config.yaml
n_kv_head: 1
head_dim: 64
activation: "squared_relu"
norm_eps: 1e-05
rope_fraction: 0.5
qk_norm: true
init: "normal"
optimizer: "muon_variant"
beta1: 0.9
batch_tokens: [16384, 32768, 65536]
seq_len: 1024
Each number is 128 + 24 x the weight over its row's rms, rounded and kept within 0 to 255. Layers, rows and columns count from 0. Numbers have three digits each. The size before them is the row's rms in percent of the matrix's.

# layer 18 attention query, 128x128, rms 0.0956, rows 31-45,95-108, columns 64-127
102:106126151147125157119139160160162148160180165143126125141151103136100127136108134121143124095123130099130154113140127117127136132138120123126151146141114161132128070154090152120115113167096138
101:155157129160124125126165109155142185159164081146095132123106130125126135133118147138154176154132115118153130133147138115165132120125108130112116144137103102140086140105133152112138137077133092
100:133093128146141110117112105129117080136104124092182127127122136122140109154139118121110147139130121195153132139112146121144090090121109123110120139117128068139126130145139094096123146124173120
097:131138137086114117126126131152145133108154130125123147158080123123156115167141154085142145121135126108139159137129110147129141131124110146187149108132115136117139080110211147138155111142181129
095:115132164124116151149131125101135172180153119148104104130125159115122135154125150164168098125080161133124098139141110153145129107126156142127106141114137116124147125140141132152131096162171086
104:174148168128122123090146127128088136107137121146114103158090193153099127178117109106093097126112138143151160126113142094091127102142099121113129088146143104094159100130119081164116167123154109
099:112171123070157110134171098112111095152114141135135117087116179139140127117180120128158138149136101116125115126099126115140153143157160157133103103102067102143098121095125100169087159091157153
083:160120130149155111160100092134147115101131134147121137138136128118139118118148169114119128140143181132208155148097161097095172127120092170141138142137166149168082139144115158115144075147105118
106:137134102107115143092142161133131121137089114124113103115125080133140100090087120171164126136122151108083124148096125133162123149124104092110166131139087075161116132127127076131109133180152090
114:076129122151132165130125099143138157149156129129153154116135147123090130159145114090073121167158126095105141135135100151160159122108143134147125132072158163114120137113159099135173149122108157
101:120111114110153121106126113103122105175192130170133113103101125155116150171099140130156143130117119140118134130160163107119108046104171098124115112161094145120115094143110137155143166144147103
103:163141138099135130133126104156110114129157125140123108122178117112103097122095068145115109116126108095102148137102176150119130114106150095118126140097072151150135142131112098090149166161147096
098:122183125109148147088124119150146107147137145120128145119126144147125168149105195102113127158107112128113101067131138108143126103116175108134122150125123137125122123122105165145133172105109094
114:146138119145112108137145129098148136102163145142098180139146100121089127131103113137092127082104106081133123123115163144118114141122130152115148148140107158108157081119114124140150152159119144
105:134178115150151122147170156131097122135097148101157088126138152120113110149146129158100120137155091155125128127143145136123125103104132124093139120111154109125088121130140117122135134100174115
110:126133097181111167159142127118177148166113128110138128091139093120190157123109082123149149108118122154096154147122094123097098143122131108106143146116146096083114160130165085094123163145121126
101:115160137193156111118139171170119155174134093102130088143125086122154131122128136156099166186099141126143102123124123125178145102121120132086124161106130135116132134133112157127143153122166104
096:140124179115161118177073095120126107114144084089115123139181109150099104095105097090139121137091105096174140152152163110117165128144120145119107136148111138120146145148131164145145105129154112
113:149162117099113122152104111137093105126120153148116128127147085143155119112119034123074127162068145101126135136136163173156154131131117153126170106084116142134124101120128136123152123119158100
094:150113162134162083160129087113152134152126125124100103141092120119119197129131140112173103103127101157128139129060145114132124125141146110150111092145111144122133117089137087117160146136137151
096:102130134150150140120094106145125111145131122157129131114091126119157131199094113091140122157090137111134124159129147122139155151135108130122154167178162125119106104122084111089138154074129137
100:122135128093103103123176097105156122171141129152145110109167085105143133179133121117151086130101100148075129159134101116087096147140149138145134130138131136134099110105157108156138102127154127
106:134146112122136119140110104101110115151103152102166122132105107106104128083164105132135144149131133145153097156081147135141172149124086130147116180108137106138115143105130127128149128124138103
103:152163127135150119168071168124123114129147113140131119119140082136120107117117141171141118142138112106127096138143117126154140096153118142134101128126099133129110184166123166165081175114128133
095:123112102136182109111103148142104124121117105118185133090118136154086184153145164084171144148152101137114156104096098121165152111096109120135124110151179099134145100130144136146161113143115133
106:165100115133115133113107176145131116136115078136134104088098111080160115137128122185155133116157126133111142160109124136116114134082097130084097099118137129170131174136107154157090124172138149
093:126150133144110133114154122145186122125129162132133154159143116127150136114119081128155134107114182134120147089129148150134108115147113129128116118153119122096199136133108175157091129114155075
095:136142101160119139151111135140108100165144154072131144120157122111120156112113137172105085136084104127160139107085166119111148114107142146118097140159111131084126117137119100107114151122115141
101:166165165151131107145129146119133136126136159083080119124155096132110095140113112104154131117179120131151090136163134132093116101107121132130117120138121161134136098115124131133170123129114152
# layer 18 attention key, 64x128, rms 0.095, rows 31-44, columns 64-127
111:092133130158158138145145108128127159186097126123119114116142137096149128120119114154183197081124162152121127156120123079115122145121079093106141137116141108131115148132142101137173160141111106
113:130111118152153118122115155129095134120168112077156115114106101117182117116132092186124176153106120099129086120135114140163146113131117105127088161087128103150129153112130169110151149093166165
102:122117183139125134135124116122156094135084107148109138152156123106139141125147118141149131097128148150111102173103156128088117133176146099159103083149076112092149182118137097075127153126127135
094:144127117088122153131081127120100149124105128110158130114088128128120094095112120094090099150097122095127092175131129141137139159185098152131094077121088144109127090103120162111125117099158168
109:146147175128126112091128097080127117138130135118159104110180163116137140123141156130138113145169112091136136105107112107141116083169159133139104110153128120127129134156122128156134180083103117
109:094092132106142103145137145110122127112099162108090167162096159144085102134148126140116104117103122093155129127154142130140129128150090100176112066122110106127143095150117106105143150109114123
098:123164133073109142116126089119125110132160117096125098131141127150136141167138109145156124121129080098151167152129123107096152120116130150113115137107097128064141110134126135132113148104156089
099:112095133129134147146135122119136146141145102123115140173100121100118121163135153080117097120107138119190147108090153087118137137138093115112085123095117121140084106081158143098127150156125144
110:115135121111132128085139127097120136167146143130150130116153128134103138173107126140135118139113152155149085125086115123133127139085118134134167105153057134147118108127117145130142126093110104
105:160151106112139117094161147107130124113109128151108124081120170141149155091139126116119132146121139165136122157117113127133143111108173136084108155137149137147110126138133123115108081152120119
102:111162183152128166154115153163122149151106125153125135111094122175094151165126111108094114123118140107150150141171114106144087131144106120101129130186128114092127125131096165120129119146133065
112:148118136123131123133122114120128095161119101132102118105186154112130154128168137156139123127105103147103135150112154152105150079116112140143057122111093104139106108129130095134144146126139086
090:123178105099154155112159107082101123134140196131167118117108098159146175107114141088142107129168127165096109136148171126150147135125097142137127134132120134084149116135113147107118095122102130
102:153139128141120112132144135160166149108148160105125130119158080123099157138110134136162111146106098073122102130157115129117089105096128163126134133128129123113114128128054163109134145162119125